Weights of a small GPT-style language model, trained from scratch on English Wikipedia: 137M tokens.
Each number is 500 + 50 x the weight over its row's rms, rounded and kept within 0 to 999. Layers, rows and columns count from 0. Numbers have three digits each. The size before them is the row's rms in percent of the matrix's.

# layer 3 MLP down, 96x384, rms 0.398, rows 0-95, columns 96-191
102:509563461490605483535603538541493482542420532648548406497508476470447445431503505480567450483529493600537454516543521532460540464545374603527489480552451636528503489459533487413487540510519504508435449508530553512463494479432520462598533438506491533515587543588521493498456463459527480474
097:531495422456525458424483541432474539500483439594439511582457470545519524546554606534436516491541508553524491375483515500509520557605537474519603494532542481464454544532476538508613500551495563555548494473550548403442515580468501470435435555481472379466438356416470554473513574504416543484
101:502490420533508496393513530486538503552542488472510577473470365396555456475497530530499527571546518500553546546419433474538556480425548515529511481520533528524520558499510469539431476459491505564397504487586550520561444518568509557423504450531430529455434444479464511516581540515618442509
095:447533540462530486368519532519446504492548458454523557522526423501495458404529513600520484507587420496467456592565546557536466476564484515533354537526510527514478441466524534568510566446452559469667471447449562362400461585558536451516537534561600450560515369459544441557527511498507446509
100:480497544518456485531502465514538589463475519503543473494449497543562559513494508504461425502402501605464530590503469538403410446450572559510482573514516475466503462534534522503512414437532439485611486458450513445504577516548465491566537507579464382418569473501524415514486530504433442445
104:502529501464464545517495401480493528491538476514489474565483549553531450489543530412464428370516475535525475530548495483494443502559436468497507589492575537561556514461558465445532420490558545537514542491441527487552472544474596543421577567566574509375550486484486480453542489496489494496
097:519421457523553504500522540425509576532487472490560612519523578537541513528552528487429497536565451552582547490494496407538508556504464508529496533478501451463483434498529434458416556476548501518528516507570487473573566477489499486499535521579482508465536406521548508443447434525543412440
100:499478463496506510486475497471511543476497499576558451581538474512499497530492497540444486429492480485545496588485508431457410506470575478419476520480512477528513427568584536412451474556550524450492489411487487563555464545523392485461507555487538473464533444530477483478441523537453546589
104:493535443535539454571458551470479485541438521509342506569433583527525562524610530396464428535454581470546489465497414454488473526519466488513527512469481557392439500512483578455617553463471487503398580479467499452547482502505521488491530414458470572485563612495417566481562440412475518419
096:529581444442437516497532504441570423532440550484389555474475446455538551501591448561516548483576535480526475445452510554530474526542514470558535561503493536416516560524499513528458488490545531441438542537490475478461521460509537525546475503443468546514396544552475521461514523443468560553
089:480458537579567529550486469468577482518437530363584588505501482526553543602521481490554480470513560439493529586543463427465617468486491579560467478479499595514486506464434543510468449553590475513506564438494473439591486460452501474509506421497476492458543556544526502455489532446416523492
100:449500548559465500396573481506513466468567486549475387558464423461521493519604433472435546433457556456471495580595440526500454472458569570566509443555431531505473404559444487440502434545512551459536515517446494524597535531506511475489389472581510528452528494465462526512585494506464490540
095:503506582560468546514566520540502567418477476557607510529514552440502453513521455523557465532522452487521407546498538410431392569508513547525426488530522459501497459489520484581466558516540393501484572569512441550514400516492516474428532492434519508460500515394488453481478581590638513528
097:435550431487453487491484505564584433506499481550456591538532424471573481497461565522514529563453532482552531597492567501551479512523505473536550584500544412471456496499462383465450557468536481500469578427439512557445321445546538489441453422521411546514600532444423443458543447536435526585
098:498494578490503484474500497534474520536466478460459579408551573540505472390475460469433587422490544495499509491521465591516556522508414460465562560465484529497474567518469466485442558516455557570444531475550448478571507449508481483479409486434479435580489536517462548494591512523462553613
113:573525496524606542491501451512556552538523473468459626551567464568549578494506449477559514396534620524585556536573577517508559492487505509583507466537556566526512592499437519501477498561537462516538440542590600477536514482603476591463468494491547498611563532502593507480510533586544475548
091:584574458499472517528518589408518532495498519479515473451478481459582539558520387456503501580428511495481456452525542460480461541563410569497463495569472466404485542497536486472354477500581483513514479426518428546543511519495493477544504529526588472396458570504517494564564578502523490465
105:503476559493411535517488455544423507565402497546548505524519501496466569461520530469461486534430497534528475478467467498482537603537408542413543494462504472503508443402536524447501425613546445469522567516491451486463531550480501466423470520487436455530430486525469545508535447444503527588
100:479508558382618397508508451554487416489379533519511508484400497510485487434421525509511435412495497480475526522479472488458429450546474496427501522439545445495415566472414531460484500478465478540558542406527467465502394501507480493519448534521468445557570491523507515552565413516493505447
097:465481385464489448523418540464496478541619473507551520489462453518479557538450435582564538443540526522583429484409494479561529587509571428451515504530551521568514577573416440488497534491543591565533470533514519477548572550546574478499475428517556497454480517505491492506601494562434555491
100:446437566375533449493486630497521528505512548434489515518485484514430479532477477492493494540484498506457564426532510483402464481502489513501434448512442448498475475469580577494459450546494518397504483529468566554591516517489434568494397506453448558524495551414421428449470491505439489478
100:452580545513414478451559492424506472468510463563527501402473511463419544582481467459481480527516551506467487543474576517516438521513480461599441517422481419592486525507471413487566518572484432562418460479475435524506565469457448443472466497498475555477460506459529461423509375398576564380
094:452480477440500567477463456550530499469511488484503494503444531560544549496473490516426535531489396493455519493492413456515440501457453508586434480503494487493606535568425541553442467595429465456374478482474574438414493473471480521525594482521530526477462511493458480392430510531534488539
110:494550472575484465567496608523523519474457458454521422603447488488518468535523534487582513451515486522502411409559502517595456567486392492514434463482478527502547495522570506476467413489419524459543483467439550562440503477429534446510470450459498470418403498488498624573538496522549447544
099:479517464567549405419461505524397482536480450464508460504419473557622461433460558517543490499515560414508371453587549420486439460526550533482534348472523433555469544517620553534577502490491406502503528465458413586496455441553614508575444469492593440448492401475466489506516418562467453507
104:530363469565531430472484422499487508482516503529445546495598524564459489424528560516521536501450468471494477408498535472542471429423445539480560512452537481522421461489527458545535453347520456552541501508467538501468492516389547527471436541454533451494532489450540493432484520443402390533
101:481519491582537575497595476553374593516489523490500565486474551499528546514545442586564482577489528477446469592556497456498505558523517435601533417483482510488488509575477421553405542534419572556441510588583544567556519571560503558523469380453459497517578563480507572466521493542593472556
100:451616492440501495472544518588454607514518474538469459522492445446415403547522508420500439471507524527528588536572472415433599525535517533554509561596594610508493506510510469444485565460468540508512472509525532456582514495432483461526536526410496610568466445500567436460551428537525615550
088:316507554485626574514509543458500466526578499527493425431590509557530424539485616494469532482558468497489507529458496474512491419535456490478478563387397446465562519480511515507477543459563549496580527459513453535544523526448532542503440493423500477605494513462455532573510517555544457464
101:559479470451480526438467525470518509593531619459557534495594515498459592475454464616546378550540529323472530459514418501454468518501556403524407577456486515475560498515582520533471445449545566508477433550580515564468498537596452401471511429459616516501446541485544533455489481498463445564
102:501428494480480455493564521542374510468494459483494488518510480468500525516493468482433502489452408514486440525537507572484493600562472562497435448436531528486444508458456524494419418436460495478524431401554488566589489450572490612491584517474557510464481536422453552511584475552446486482
099:556520492593486571564464529584444362434486350517454570491477530459472544439459517424515467507525544515554485502491537550489481556549538548468521561540571455509483466540454393501444572503605518502468542543481562491535431616591477491549583527579524521554482542430452484446469528477576551458
102:586517549455456540492606461497518479519518432512470523468506513487606522584517414570481482555474546627549507479528448430443489571496503508547545572508490441544480530512500564437542493459522596577468499539545443397496459490450448466517586567539574562477522531472497471591493525499465500517
100:417424438470465522395520563548483494516529589591560551521378492433540483538536583466563489494482616484572492589478479489454536531423603519509513517536545544446546457521445527421508485567524550502569531458489531402451484485524567477508528489632502574532552561495469451467500427400452476458
096:501491528491495436486504566505478427519507508492474536566520398547421485529514465510532514466584428436475482505532432556448527492297536425524472516568471504637574515531550493411542465511507412469500515512539412514565559549516489503504516431450499466523543589544521465495520493443432523541
103:434530502498462508490473514558531517537525478573508552459514420428450484503489518532389431449472420493464503428516552440509544517506409526535593483353495555547466467545518504509510547528473516463569492513444597510484490436498492556500509530445584477462524450497482493415514479545528465541
099:476500437503504587505505554614485611491519454582530527492454603516490449541606501516537488544446524448429479462464541456452575513517503480528524541503537480589524492575424517458587495470459513509468531515494481525535438429457414408467451485466439357473517477451445554610511490475447554523
106:475573561524415469518612509496535449457418454454501449481479490489451481550518500435474535551509579511525512443445483529487471531450487455478512524463463539370543530460456531454527559519514576526545449508522489464549494523551560469491410532443520492525551431514492542519490475457534443403
097:573516492487529412523473537445518517417442594522516482565484505511563516519451422482514519487465501476587535534553506602591531549431444550493496363478561575509452582529490563529459530524472448480596522462517535574511491490525496533549553502444414550548526449583595465554448461597515474459
096:453456567558536473510400502531484409573512588408568440477441499430500572543525553434505471560520518487487475546513512536460522641531426490373583496511538456388401455504527549490448475465399480470518505421503493533492448477541585422507491606508515503563447598465568442458497431497612545482
098:411458423556445402440440463528453473531508589651491463507519494523568482521555472439591475501572509575529463528448544483474492522437504489491509497522425460449504507524528518541456468520526430486534515481543537537492408445523444491521495528522519430513483454456472470525485489511522408412
097:457459428532518455524534486490420546426426552594446528508561512481523536585500489453484597585512484484506468600525473578491398476462544456515434506534521445533539573533513473491504497543515484445476505565478572440454471455534524474506409517455454546519501455577536572506512520434506543485
100:491509565488528519549526524493515583465456477539533462458533514571542551337480430515576554589527516553524508488536473499545540522461435409547442405525495487514479496489436494430553433469490454567564456590526478537530431448506506458476543529498451499432450477481494549511491488398513513601
104:484630456489547467463609505472501477441485430490526494460527529478505507455497612424573529433493495444490534561453505457433486391513491458494525483458532463514408469513513420493460503545415477403469441568485479423531558475514408462381448392465512495431553443451502562404475446516430458563
098:462381419491496484497431509475507514492456478449483494506514486492389518448515430528482590465571511549555536499447534517482537424492414501375470463515490525469505537471603579514494455475573531507529483501460471525564633504546486556503578520484443454504453496457505575592502480453438477418
093:536440552511510581491474536517476540490507495595477550535518617551496529544496525530483546473523647511513559441499465524526587480494557543482427516556553467462490514456472553486403536598493502523495582580495418540478476632511518519540462427493551460557499541507556472540561537554537509408
098:508514468492503457498488519500564465478494604559518422444464416581572509512453462428475542598489478566511381457515486580533537584423452584513401487486425523376528484623489518519510503545538610457446602505438492619505529563527529512559415467470525585520554489496461557496462487496485511450
099:385455582489496469507560541572493481513599516511519442417440551464578510392377536488410385428492586507421405556498563454452450413582474497532496410529458471458470497540519491446507496490477537372547456569499531472481620540468383492454444425446438506521478541500490522562486473458422483498
104:523429488511453494407539478450484563507554549430521481544534544491422511508460533419539526475464463568422520490469495453488505490476504401456527571522463558468419473533548513380493411459486495469501492520465447474457460619442415526466440481594570485504394472483553459352505451471431489463
103:462489500511450501461533607415532502388545480403517500558526453468558480504479461545456431406446551505486438482463603536517579525522499444516400528460422551554470473576489453397560499484465591473541391498410521469442462432489562541490473566475444571520523487415455508507577513501462476532
101:547454496486526479498452575561383592479543532531524449536578435473555569417458499393533585539510430499487441514442508520554581388438575531531515426508418487585559528477414565476424548460454463528531440476430491447511528442456421366555574470526408534514503586477492475427515480456549454517
103:422502423456477461489483451561303599447480543497436485495452480479428396459513555553530419565538487465504430546521495509455501523554423491475442466438486488457544561553492534500480459501554414512528550470489516442434418487505429376485576513478468452479505505494488489480552495584495386462
099:479535554592489517491572571552463483502496541497442567482515520501525342502530490488539543522510523451528438489531514470554433503459518594503549527499516494514522556544534522649464593505485449498546454468498442558563425476527510568557552550488482512557576487460493487446544503500457492508
099:516527473548511465516448473521434509430531450418565507536548442544533449575546581442410486420534516415522513458482498464484464430487522454568519544531487485502467496472544572466489493558528507521611480457568572408432481391505495460461460627540435550528582506501534444472573493535560545492
108:527447542525449490416472563536570544417449415564460464498414496425565593482536499548522531570485504536508478522464491521436498491576513529560480479527493416454507502484416495506398480465479422525496496461519412435528476474568523482481525469520537517535445449558474564487582558550491480561
100:538571481469416549474411461531515462447381439434402481454586544523481551422434544492422600492390501503498476489470408518500412515409501484524544449478365522458428441482482462497496498565439530486474491514465452534420551564496516526479426480553451468512478578440511517430476503429506469502
100:538447431533591460519496490523368521482550629483481511451484566442474456542471502537552432433473525531433412566563476455437453490448483499442429481542582524504456552447481486532454479505525507367547497496478520501444510581449519519545522534477485527452531517524502505526473390577429542472
097:443521458553475421561520558550525465530488468474482479483524535503473554546455538538517502517586517436500410353583534575447494556484499624552530516437470589459575528524567560494538471520419399498495537478415507526474380405406520453429486526443498497534514604512516520417482501464486520593
097:549470512553484505489499400424510508415522502521479410566524450471479532583415557543388601423470513536429517451551559533598473616424406470468587555401391476526480475511526473465512545494539555452458440442565466423581540481419422492461465512387550465531463547499446472536522508533448461387
101:528506550443496443476453467561508444470440466457527529420567455541481522531484430456560497513549507494469498511434466514434440523482459483540493496411470489422410519433584462510517534442480440418555492468523533512641543466456439415430634551499587402507473520428376541564571444560493516499
097:554568602597467422502545451395453422502521507461385526474487441523497494334530546500572571575586505480479526492501400467564402503521562471511570557511480536564550543526507576588546498492494531460512475464491525365546475536586483486481504502470500512538547519446464439526526497577435465433
098:493496548452525488523553429455549472469507489499491462600397559487454439416497490508566526491502479511449495524493624480511500472336481458524562471431388517517565500455518498612545575409454534386552498509474420488471575489427586536514481518476441415497578515516546516472541377521528438448
091:539547471455555555440464579497364582456495525475460479513494502530439529445499465433479445550440522545451474501426503485530463467463558472523478511403422400447440412517568490525511430455502528493501451578475475434521465582529521502533510462494530486520517488583504486507555558465410361565
096:595502456480528526570471546455502537476466470483550464462492511366478534562536535465429516528527510518411384503432530555522448429593464508526492560502534435624593459565442442578462512489560450553485505568499545445543519519457569577477475448470482558528480427494576367553548472425527496466
104:453494543432536568520540415557529523526523525557598482511558508538551461547477461573460451476475542500507458489449584572439536486410449474506460498507491487614558492368579546510475431496494498500508469509491476389568594539464518546431455581493574489553488475521475498514514515535462473551
110:559499512518447533472450466442498499465490477485437466454552540501452516462462470500493565572459560454497539521481468454477545386421532447476405512490554486503477440455535403471567433496535612531515492526458488436533540478502463572496554518457549493438463530432445518532438463469495624510
107:409539415456469451481503528471447588581571571516564510378504512462510463507514614611504522445557485511495432491586536438458515513484501524514498462454501437548497450579510561472470485443468414468413527461479480430507584564528472470417487398520547475401531624481516436506447422542480558475
101:484523448508530521528437489499512513573387489575493502434417579425500485527534457524456539514471492565485467474601498535439501528552505413528530554494549476443462386587412474552576594550477597526471542511477450526495461426512492586467575504505503423501489514537467559554449517561526516493
099:479433460634499450457499536430467496481483459443494477457482420548455535520545573495436527470525516465411461416520519479466501532451474534528462481459445497420561481496501450462476419386547481533473608389566498484520536446480525594461491479459558504540436503461481414447530476418420419496
094:525455499517458494508544472521489526512532509493490472415469457551510580459454465453556488419526453564429471607511483422464554473518521522588502546464471522502521565520507502437443469459490542464469470481478440493570448449537538450501456524476417535572473617575547478574598552567496523434
103:610520574536555524486551520460514516478443425473500492514460431429536562547499512459566479562507570521508543493493418517574535483468567484506510452517510537520442549570510518519532442487490492458472595504564474488458506551467533514556370485565505447505584521472593602534488529539516597499
104:537430577419552477482507515508526422475476471483494552548506392561511606406465565448443513515512467452622550450517581486535489514546506495454491547446495558480468548565461556478499459517560454509497600475545473403498462533608407495440542532421477438489528460359438426595516543549554366467
094:507487383501496532443582503532512555540617508549495531522521518474489557507493473470459467482533474515551432463499401509535513531513547581489530523552432435491459465406562553469480528578471444489525573513504504519566462515490495562530547482569583547492510435468525484441466519403499457418
097:577529477496519473515502583488343462567447545451385513480538525527549515519550500545578528453568524548504518489513481500537544535509544561536614558500564450469456391495550508480464588512502449608383515529491453479484581404506542552536567508488480523544551497493572475435506436505547502518
097:520466507434465498620521484490573471403470479551429482481507443513534450520387486433445525426465486431399505435526533525509590477536480521572408521496531558528488506484632468566527493581443477489605456430426407397520583484524462524538516542549480435472610489429504463381366382520515544512
103:433512502534426486547495540496642463504516451539547583554554486571419443495516501476541452429527434488500505506541439531508618503527451580482539404475591563488544481501484506542542556408489386482589580481522551454522566504555507469479540468508409462524492512511583413482513405504515502482
100:599548495496492510449409451425526505432514523539463500517530554507463588502498493528424518531500437549524433449535515416512429465415525526644477534520573492547540511455502488508503496509520424523478526433468542485600446598521532604568502481498604547511416536573533566432480431507459497457
096:510458488533514510542463502565354364504465456493525511421452510558498455466562541396477480525548557435496485537509571638467451600535547509469477561535541527495548624468486458487568486429566478546576541511575473539497447470506441542444463515461447504515505489496560523535444422490515471487
106:397449557428392452500475565550501554482469534338593492525563575465592438436476426519502494511501521549510459548485483538488460511586474480553437487485446495536496457507576637559485449491551411480453551452461535502445581570419493574448550507571482523499465492560512487541476457428482459535
100:510459582525479534473482454468573448559564480478577508581529414573556539563520523487476561466510509452456526555518585611519584470536583547478494466452553436465633565479510467528515405567458476495531488534537561539469506501624573389527559571535520549531585579590573523551558522448483494542
101:455500462448476476381539574568551581593575500508500419472516491445487537598537402543519528480440481589508529575438496476512551495477548473476451516475463450510530570532507567526554580581562514561485535553543586436459514467505501448482509378450447451518555503478393546521484568507494561473
105:535462460502341528530452499477520539536519512568553522575469537443526532461523468476467530540552493513397509511436478554431494534521487450492503541554459478487492536471505456481510465457536496385487524416482508578561520476496565473479365504605486405607554509507511475427427461554516478336
108:483513495459466567594520487538432497557508518508526582526500486455514324529474543542577540533568572523509503532573513505516526472407452591526489561539486490492550473569518521492498502475489513532552485540543575576426622478490456513479463487469505573520482528510509539546535501449501629482
099:493472542499453529536451474513593476552509403421408570518597521528552492562513503531480536516576472516454503524438503513483438458545501467563491458539493472548480531445550592508552521526580462420563562469447450557439547595505512580506552419468605511491516499531421392507527501451507482549
100:624478469526525529450491534522541388504443445571473466538493378403367464485540478516545529528526460437539512431452446503531556540452473462530446554498512477540565531472509421472515584444524512432572403509501436501530456595549545544509395536413489568491422466569553555471491363574469499506
105:528502516529580450434465414470489512486438478521505470431450512432539573449408454529522537587457581564459480534459553583464533408478482552507555546446466468348453497514474382475464438551472552483440426403390492574487533411531529561512439452436485472561478529553498423457466470521503566558
102:556555515537524505387596365450487477541552562578568521622497498478550480479528448545513511515578446479505494455529485511428528593424583446530409517604513490468459541525457472474555557549501534476535489560567509501431568466540604461477436410505555534579539561518480566474522492509430493507
099:494536558476536536583538422549552448472478499594533528505622450519464497537515468468458455483525459428500539463496524468462550529415491433458538433555477508510415490497511484479548495529484532446470485466471447575526526514475563471494590575441429632564493443515487533388553478460409469492
100:494511443486531554490530502482559450504475382511531562438490467415436504448578546513490458466429422472436494538443489423436525527606484532437486609471508433474473452516443405477499536648552590551522472572530445430534474490496551568469526564482610518499501441447558530467469475587448510522
095:500527490481419550448526516564505367473574441631543524524508503496479512529536587465497481519516494512565543458445465458444503465431491497552486482524461514469492535468572610526542572461539465539503474419576531523510511519414475599565578509498564577565517501507413533594431488446549483502
093:503480458616558517483522453579485484511448521487563550589569471580558421420521523412404526482501509453439434584493499511488506438449547416446470568553565586553411517531515467497492504514457513487520511573521484384511505496518557454552508421478490452554574516518521587465459509487520585513
096:462452471510461554529517519603578433402549512455448456476480503421467486518499403469463525583525500457503487458416458455412467551423469449520519552408480454496477497452531552582503480504516443594471464424489524468440450494460477592499569600527550522491489561430409460491483532498498420472
101:555517485545526520505487434451485493511466494532566536464539509499474468441558508497549430575573587515495459491489569578539527612396507462468551537502517593525461546349502536394409522571472576525500515567566345626617410410447446505546510452524487534482534518491515553534526586554448568472
106:448447531480544542436477520456543439505545511405405503562478429472504519496575426547482474456549544488581551391475417486437572455411455514509460492540426501474535505525483554396494428452513527514565507523471546556515476426511557560540513430444468493497450581391477584448598493482455459473
104:557469604418396466585382538543550501473489469495565462507527571522477522547461531473534449581407440388570573441577498515488486579506521465482515585400450488496465492553480532419540516493520567485461632489479422477443496492506397468389540488579575439482519442498455408473434477500470476500
105:664399467435474492520456542544633426510441459525444520475493481519437441510480437491561474472463516501479536555478376444463489475491551597501438557496473441446537491493414497492542478411526494465554502544497486551400485532435466488485572418393491473502546458507526547470482367545532538539